Weights of a small transformer language model.
Size: 11 layers, 2 heads of 32, MLP 192 SwiGLU, vocabulary 2048.
Architecture: rotary positions, untied embeddings.
Training: a variant of SOAP for these matrices, 83M tokens, 5074 steps.
Each number is 128 + 32 x the weight over its row's rms, rounded and kept within 0 to 255. Layers, rows and columns count from 0. The size above them is the row's rms in percent of the matrix's.

# layer 7 attention output, 64x64, rms 0.23, rows 0-63, columns 0-63
size [100 106  98  87  80  98 103 107 103 101 101 103 105 107  95 110 125 108  96  87 122 117 114  97  97  96 104 104 110  86  95  85 109  98  98  91  94  94  86  93 155 114  97  84  93  99  95  94 103  90 103  89  83  96 116  90  89 103  76 100  82  95 100  97]
[[152 120 132 165 146 130  85  86 125 114 163 166 125 150 122 112 107 118 160 110 124  97 100 139 105 141  98 176 102 158 109  92 130 183  81 118  90  78  96 138 147  98 110  89 105 111 122 113  67 186 125 137 131  71 126 228 134  88 109 141 110 208 101 110]
 [155 114 184 146 118 195  99 131 124 141 116 109 105 165  98 178  95  94  67 136  92 112  85 112 151 102 113 116 142 121 114  95 110 146 116 128 106 174 108 140 130 107  80  96 119 162 123 170 220 147  74 118 109 104 135 172 154 165 175 186 164  96 119  91]
 [ 88 157 110 158 187 138 178 164 163 107 135 104 172 129  96 127 122 154 113 121 112 175 116 146 120 157 130 130 201 174 135 132 140 111 184 172  96 128  87 127 167 115 148  60 129  96 102 173 130 109 118  72 146 108 140 179 198 143 123 126  75  82 124 162]
 [103  96  97 189 102 177 110  98  95 105 122 116 101 149 142 105 135  90 101 141 124 121 114 173  97 147 111 130 102 147 103 131 147  82 165 188 119 125 165 113 119  99 121 179 133 158 123 220 117 123 163 153  77 131 163 142 182  67 145 174  76  95 124 177]
 [134 138 135 132 125  69 159 158 149 133 123 149 141 140  65 164 150 114 110 128 181 108 124 130 105 150  95 108  77 108  91 174 106  55 150 153 144  91  48  99  79 140  76 168 124 135  80 146  85 106  96 179 164  77 131 130 134  75 107 152 100 114 141 141]
 [136 166 128  85 117 123 166 150 140 144 122  86  95 104  95 149 125 131 148 177 126 146 148  64 188 145  96 125 136 179 154 197 123 171 114 151 122 170 186  92 103 167  57 147 132 133  93 151 107  51 158 130 126 147 132 131 157 175 104 151 118  70 143 133]
 [155 115 144 158 125 151  65 156 112  90 171 118 106 160 215 143 152 112 104  62 128  91 118 153  68 106 121  74 114 107 147  98 196 150 124 165 107 145 104 111 125 109 145 130 110 114 132 123 143  86 140  90 146 185  90  79 151 104 131  98 165  89 134 186]
 [136 109  39 152 135 104  59 157 183  98 148 109 128  89 158 131 164 106 113 214 118 131 123 142 113 120 134 154  98 109 159 124 132 126  96 126 155 133 159 159 115  83 127 192 123  90  93 189  93 123 104 178 153  93 132 140  85 133 153  76 156 129  93 148]
 [146 105 151 119  84 147 146 163 144 170 156  61 131 115 109 109 163 104  85 117 149 107 182  76 208 103 107  96  71 139  91 143 118 116 141  90  85 148  77 170 105 139 108 127 120 186 121  86 120 143 137 124 142 153 129 152  99 169 163  81 104 106 193 149]
 [158 190 137 145 102 139 138 118 149 117 163 136 125 108  99 110 142 140 185 119 124 118 174 139 146 160 143  93 170 124 128 120 103  81 132 200 134 102  91 214 122 144  90  69  85  95 157  76 112 103  85 136 138 173  79 197 158  99 157 158 130 142 149 131]
 [140 137 101  55 142 103 103  94 117 115  99  94 102 130 108  97 109 180 133 139 130 144  90 153  72 198 126 109 110 115 153  96 156 113  57  68 166 152 153 106  69 126 155 147  85 120 165 145 135 147 159 160 119 112 161 174 117  72 185 108 161 162 131 110]
 [165 153  94  83 162  71 101  73 126 155 102 142 117 157  87 107 128 110 125 168 125 167 132 162 111  96 100 114 162 160 121 119 184 183 128 117 108  94 124 127 145 102 134  92 165  96  98 159 132 146 121 179  55 107 153 153 122 143 177  72  77 192 134  88]
 [117 101 110 116 172 120  81 109 153 130 157 117  99 114 131 170 109  80 108 161 168 124 124 146 113 132 141  65 148 134 121 166 144  98  99 208 125 116 173 136 213  99 136 144  61 126 156 177 161 148 109 139 166 153 146 106 140 168 128 146 154  71 146  57]
 [139 120  92 116 180 120 103  79 101 169 105 108 174 150 211 165 159 119 126 122 127  88  72  78 136  95 114 168 160 133 141 138 155 153 133 134  71  67  90 108 109 132 169 124 134 135 159 103 115 169 181 120 122 140 136 174  87 100 182 130 158 105 134  71]
 [119 172 113  55 161 100 156 173 163 124 183 140 129  78 169 115  75 128 103 142 110  91  82 114 142 138 174 115 124 123 126 147 184  92 140 135 126 172 178 151 143  91  94 145 139 141  97 213 151 164 120 169 130 161 145 177  88 138 119 135 170 118 161  99]
 [163 129 189 140 147 101 115 157 103 125  85  98 132 136 100 130 152 184 120 117 152 163 168  62 174 121 132 118 131 118 111  79 186 123 118 119 158 187 128 111 139 156 110  59 174 130 127 120 143 180 122 126 125 100 135  86 117 182  87  67  69  90 171 139]
 [161 158 169 143  93 106 129 140 181 142 107 105 125  50 150  94 123 159 148 138 125  96 120 138 219 125 133 120 111 110 151  92 145 110 195  73 135 142 153 177 140 188 161  73 162 176 114 105 119 124 108 178  89 133 123 136 159 130  89  91 112 102  89 140]
 [134  86 157 148 135  85 202  94  99 174 145 126  71 158 133 154 101 143 131 115 103 124  57 101 132 139 127 111 158 102 136 126 124 104 119 129  94 159 157 103 138 141 156 129  73 120 122 136  60 114 201  47 142  52  98 164 118 124 143 139 154 140 145  93]
 [124 129 178 130 119 106 139 161 135  82 111 103 140 141 112 101 121 149 156  84 129 129  58 120 100  83 163 136  88 180 134 146 130  98 148 111 102 172 151 100 118 163 130 216 100 104 153 131 182  89  60 164 130  93  89 173 128 124  78 181 121 178 117 130]
 [135 150 181 137 177 116 156  85 121 124 118 118 125 192 100  90 162  91 117 164 128 143 114 153  72 131 162 112  83 109  71 140 102 187  76 146 134 140 124  91 170 144 112 101  85 157 188 141 134 158 102 150  61 112 127 169 117 149 119 115 123  44 144 131]
 [163  77 154 168 107 120 132 105 112 139 109  75 119 122 116 163  98 170 105 103 127  93 132  96 111  83 116 152 102 160  71 126 175 163  83  75  96 121 102 121 158 148 188 157 152  76 100 104 108 123 142 152 136  53 139 109 135 163 155 177  95 187  91  95]
 [156 155  58 124 113 132 114 111 164  64 144 146 174  92 101 131 145 146 122  74  83 126  67 158 107 127 173  95  87 135 142 107 133 137 101  51 127  94 118 139 131 154 123 148 120 108  61 176 136 177 122 123 154 170 157 115 124  82  91 111  79 105 136 184]
 [126 135 162 162 121 150 157 105 142 194  99  80 146 185 161 168 117  83 166 122 123 162 145  57  91 134 102 143  98 109 108 121  60 169 122 122 134 192 123 104  96 132  81 121 107 114 153  99 124 113 190 106 143 117 127  44 147 121 101 114 117 122 130  72]
 [136 143 147 141 166 160  86 150 158 139  91 109 113 135 142 158 149 150 126 105 117  82 186  83 122 119 168 111 106 144 107  84 125  78 143 162 193 128 114 125 121 162 173  83 128  88 176  57 206  75 108  62 129 150 127  94 160 122 109  88 100 121 114 124]
 [147 127 115 163 164 181 126  81  80  96 186 140 137  99 125 110  93 115 109 182  96 140 112 124 122 114  99 158  93 125 122 171 152 173 145 115 132 174 154  61 108 156 145 231 132 132 112 150  87 185 144 128 108 105 120 149  96 127 120 104 148 159  88  68]
 [120 165 107 173 136 178 149 149 154  61 125 128 110  96 177  85 190 123  98 150 161 102 105 153 120 162 102 126 147 135  74 101 174 131 147  83 111 173 145 107 142 125  97 220 127 106 132 124 108 119  83 162 106 156 173 172 134  82  94  94 117  96 119  99]
 [129 140  79 135 117 146 158 126 161 147 137  92 116 151 163  92 131 150 129 110  96  85  93 144 175 145 111 127 145 118 143 192 143 146  69 113 164 134 168  98 135 146 129 177 158 189  95 126 115 140 161 165 124  84 176 151  67 104 133 206  81 108 135 205]
 [ 90 176 101 106 106 111 135 132  91 167 145 104 104 109 102 159 225 118 102 134 139 148 150 157 191 164  92 127  89 157 114 136 174 101 171 114 141 142 182  76 151 175 128  87 102 112 163 127 152 143 139 155 139 119  94  72 121 188 121 155  92 126 103 176]
 [120  70 159 167 133 182 109 168  91 109 120  64 141 138 129 137 114 122 145  99 187  84 110 177 155 116  90 144 121  71  89  93 116 111 123 128 116  91 127 117 138  74 167  81 103 108 102 126  89 129 135 101 131 159  84  43 157 193 128 159 120 138 100 111]
 [127  97 133 144  82 104 185 114  87 111 138 138 120 100  87 128 119 134  98 103 115  93 130 104 143 165 163 151  95 159 141  79 229 128 146 147 134 182 142 106 102 156 203 128 121  82 131 149 147 163 142  86 172  94  90 159 124  72 104 140  65 132 134  98]
 [132 116 120 117 121  86 145  96  75  75 134 169 124 100 147  91 100 143  93 123 127 199 138 134 119 139 140  98 101  76 176 138 179 142 140 148 140 135 152  94 134 145 154 153 188 157 170 140 147 107 127 144  86 159  33 171 117 174 204 133 109  96 130 108]
 [127  70 128 118 125 152  82 172 149  97 143 158 100 110 139 116 115 132 155  97 120 134 106  81 132 101  93 109 127 163 103 144 111  93 112 104 162 144 136  93 121  97  91 159 100 144  98 159 155 183 134  75 111 130  68 145 142 177  82 107  47  55 120 200]
 [ 98 182 144 188  72  94 105 100 187 117  85 113 108 153 125 150 154 179 115  63 175 101 146 120 180 132 116 139 103 130  95 159 119  98 116 153 116 152  98  76 129 119  71 117 166  87 162  75  92 137 177 122 137 109 104 114 112  73 132 108 122 169 119 165]
 [104 102  94 148 147 144 117 110 128 141  91 120 140 129 102 122 131 130 176 126  90 104 114  88  64 157  73 114 140 118 124  72  78 171 104  52 137 151 100  85 179 117 118 159 179 118 105 173  89 199  95 115  83 146 122 169 181 126  81 115 132 136 102 101]
 [146 158 124 160  75 102 124 199 130 128 104 173 117 142 161 118  94 106 132 122 143  93 143 157 176  96 157 107  85 170 185 105 118 114 155 142 180  68 179 153 127 140 131 138  76 171 127 106 184 104 179 143 119 134  51 105 127 103 126 152 157 134  79 159]
 [ 70 170 118  91 169 129 139 134 112 101 113  91 105 191 110 198 105 162 177 134 148 145 128 166  92  86 118 101  82  92  75  87 123 126 117 134 118 121 129  91 117 121 110 139 143  38 149 140 152 115 134 130 121  76 112 126 190 161 138 199 141 104 135 157]
 [126 102 144 110 103 147  91 130 108 145 128 143 162 142  85 134  96 117 147 129 145 120 115  68  67 120 145 116 155 128 111 113 163 110 127 166  70 199  99 129  87 129  82 186 196 120  93 143 106 149  94 104 127 141 115 145 156 169 187  93 168 109 176  47]
 [ 83 153 204 133 127 142 138 121  95 131  56 124 132 120 152 117 164 122 128  86  87  88  83 132  87 119  99  89 125  96 114 149 102 149  78 161 132 179  75  91  96 170 115 159 114 121 110 119 149 138 165  98 133 107 142 121 106  88 146 196  88  74 194 145]
 [160 150 132  99 106 147 164 143 113  90 141 122 172 119  83 164 125 148 110 158 135 135 160 149 144 186 138 136 103 111 152 114 156  79  93 173 112 139 114 171 131 227 122 115 139 117 108 108 174 146 215 136 120 137  96 102 178 169 163  84 123 190 165 148]
 [129 125 145 137  51 104 171 105 150  99 154 138 102 139 116 129 154 160 121 154 105 154 138 121 105 123 111 126 199 119 116 134 141 118 146 123  97 187 173 119 132 133 141  66 140 156 137 175 105  64 190 113 210 195 163 116 116 121  76 172 143 144 170 108]
 [191 114 162 158 109  98 102 149 159 145 101 171 129 106 152 138 112 168 147 141  62  95 101 135 150 137 104 100  76  95 143  99  62 112 117 105  87 141 173  37 111 150 105 116 103  84  83 128 104 107 133 138 167 131  94  96 131 109 157 116 174 113 194 110]
 [154 121 136 124 139 112  68 128 109 101 123 138  93 113 180 105  67 173  69 101 124  81 119  92 112 133 112 132 135 147 130 132 117  70 128 101 170  69 111 130 115 110 129  79 148 165 175 126 184 115 100 139 131 107  42  95 124  93 124  99 112 162  45 138]
 [136 138  73  99 150 150 152 145 155  99 132  93 182 144  83 143 185 197  97 107 128 120 135  88 119 157 194 101 113 188  65 145 106 178 115 122  97 102 153 126 128  86 102  94 118 109  87 163 145 154 124 178 149 164 110  88  98 122 117 163 122 102  72 153]
 [145 118 155 169 141 157  92 107 144 102 175 209  84 142  96 178 132 161 120 128 118 135 140 159 112 122 183 142  91 103  98 142 130 105 134 135 146 118  76 189 107 123 128  72 146 173  88 109  93 160 108  80 165 157  77  66 158 116  91 168  97 123  99 154]
 [107 173 126 158  98 121 122 159 102 193  94  90  93 145  72 119 145 171 158 143 123 114 124 104 136 103 118  74 120 139  84 164 142 161 122 133 102  93 130 116 197 130 145 166 192 135 152 154 151 172 147 127 147 109 179 193 194 127  93 121  64 133 154 155]
 [125 139  94 160 163 145 130 131 129 135 156 147 181 120 114 110 156 132 102 147 141  74 138 144 159 171 185 139 108 137  85 136  57 153 132  84  95 129 120 149  66 186 141 171 123 127 151 125  80 130 102 121 166 158 203 131 155  71 100 101 101 175 113 196]
 [102 102 135 123  94 129  16 132 131 195 163 106 151 106 129 144 125 122 152 115 140 131 113 120 164 123  96 193 138 119  69 113 100 155 147 161 147 105 100  76 114 127 128 141 123  53 131 137 125 150 102 149 135  58 138  78 197 129 106 171 164 140 123 134]
 [ 87 104 139 106  68  82 100 147 130 108  87  77 115 100 139 112  89 147 130 153 137 114 122  70 201 172 135  82 204 155 108  72 153 149 105 110 129 156 192 122 132 119 162  90 153 126 129  83 173 112 129 131 140 118 136 121  81 162 174 157 117 167 153 154]
 [118 159 152 151 147 108 129 118  80  88 155 183 147 139 165 115 106 136 138 121 165 179  90  99 155 143 130  86 111 196 135  64 149 163 186 123 161  60  87  69 127 136  98 129 107 121 116 132 134 128 105 146 133 108  85 152 105 107 115 185  58 111  91 168]
 [107 130 101 110 150 189 125 180 123  90  92 154  74 152  92 174 148 111 161 142 126 140 181 114 167  93 120 162 185 132  92 130  99 112 149 188 139 105 192 132  91 166  71 161 136 144 146  95 127 133 131  63 101  76 111 106 155 141 110 125 131 149  68 150]
 [127 154 148  64 128 160 129 161  81  89  67 203 162 158 131 120  91 119  56 125 116 140 129 105 123  92 138 125 142 124 154 129 183 126  83  94 146 140 138 127 151 160 160 142 148 167  63 116 123 137 115 106  70 123 116 169  85 126 139 101 131 141 221 117]
 [ 94 128 143 144 164 190 104  58 150 107 149 151 129  82 126 140 105 106 162 136 195 111  94 117  98  84 100 161 100 146 173 138 140 113 161 126 115 158 119 127 193 106 123 146 183 114 173 141 172 159 138 130 156 150 176  86 180  97  94 120 187 123  87  90]
 [ 84 109 139 174 137  67 157 104 197 189 106 143 154 115 112 136 105 152  87 121 180 118 162 122 165 129  89 101 132 118 119 196  66 156 152 151 126  92 111  76 136 133 146  80 128 161  98 162 142 110 194 149 129 134 126 172 101 146 102 150 100  94 136 180]
 [128 173 157 132 148 105 124 113 180 155 178  99 106 141 128  50 141 144 119  95 145 101 147  76 153 154 162 151  87 122 155 146  60 117 102 177 142  61 167 101 119 109 200 139 162 146 159 149 174 124  92 169 174  74 153 126 102 134 124 147 115 163 133 115]
 [110 142 117 127  77 145 114 168 120 121 168 154 116 147 116 112 120 146  88 192 178 155 114 128 112 133 151 129 176 136 146 158  65 144 103 101  44 159 170 111 102 101 118 116  98 150  82 125 124 135  80  97 145 178 123 100  68 124  57 147 105 139  92 194]
 [169  81  94 141 115 182 118 137 117 134 138 115 165  99 152  56 165 112 172 146 126 158 127 151 116 120 148  37 149  94 107 107 179  91  94  95  75 138 125 143 141  89 108 107  90 226 143 141 104 161 110 136 109 144 124 118 133  93 119 172 103 122 163 105]
 [ 83 159 180 146 117  76 126 120 182 164 166 132 141 136 171 112  76 143 120 105  72 141 177 160 128 122 112 125 106 161 185 127  78  93 175 137 142 164 129 105 145  94 166 131  99 108 127 102 163 116 100 167  64 110 101  76  63  83 118 122 101 143 102 155]
 [ 85 142 199 102 122 110 138 133 147 143 179 103 171 124 142 128 152 107 129 149 125 122 120 164 147 144 130 185 165 176 142 167 136  96 111 235 125 175 120 128 172 158 155 109 171  88 123 146  79 105 158  61 150 154  86 142 148 135 166 130  95 171 137 118]
 [143  92  91 136 149 148 126 113 144  70 133 192 140 118 101  54  90 125 153 114 113 116  88 179 118 160 142 168  79 184  87 165 135 130  73 107 135 143 121 120  96 172 138 124  94 121 105 124 113 121 172 171 112 207 167 161 116 108 120 112 170 146  88 179]
 [108  96 154 146 140 173  71 123  57 138  83 103 138 136 175 157 102 106 195  97  87 177 109 146  86 155 159 127 153 145  98 168  86 175 127 148 122 138 111 146 210 160 134 120 120 146 170 179 166 131 117 114 128 156 124 112 136 147 124 184 166  81 118 153]
 [119 175 134 199 134 150 167 170  74  85 118 145 112 104 114 174  80  84 167 154 146 140 100 111 102 142 183 135 150  91 160 150 152 133 137 129 161 127 138 154  68 135  63 134 158 132 170 171 105 111 107 127 120 121 107 150 114  66  89 158 206 159 129 140]
 [111 118 144 132  81 101  95  97 132  94 142 124 152 142 135 121 186 133 178 154  88  94 174 153 138 106 148  75 162 120  79 142 180 128 160  78 112 144 157 154 165  88  73 125  85 196 207 132 128 172 120  83 163 117 171 168 148 143  99 135 123 104 122 138]
 [184 132  40 148 114  96  98 136 136 117 161 105  88  52 163 134 112  98 114  98  96 124  87 145  80 161 176 117 101 126 121 123  84 144 129 108 102 165 129 171 167 139 119 120 117 103 145 154 122 117 106 142 165  85 130  71 105  63 202  98 112 104 111 126]
 [145 125 160  72 122 106 147 173 150 134 100 108 162  75 166 150  83 101 181  61 125 100 142 172 148 153 104 101 113  99 117 105 118 100  69 166 160 141 112  69 154 126 104  83  59 155 121 120  89 134 168 124 115 135 118  89 147  84 125 193 131 139 115 171]]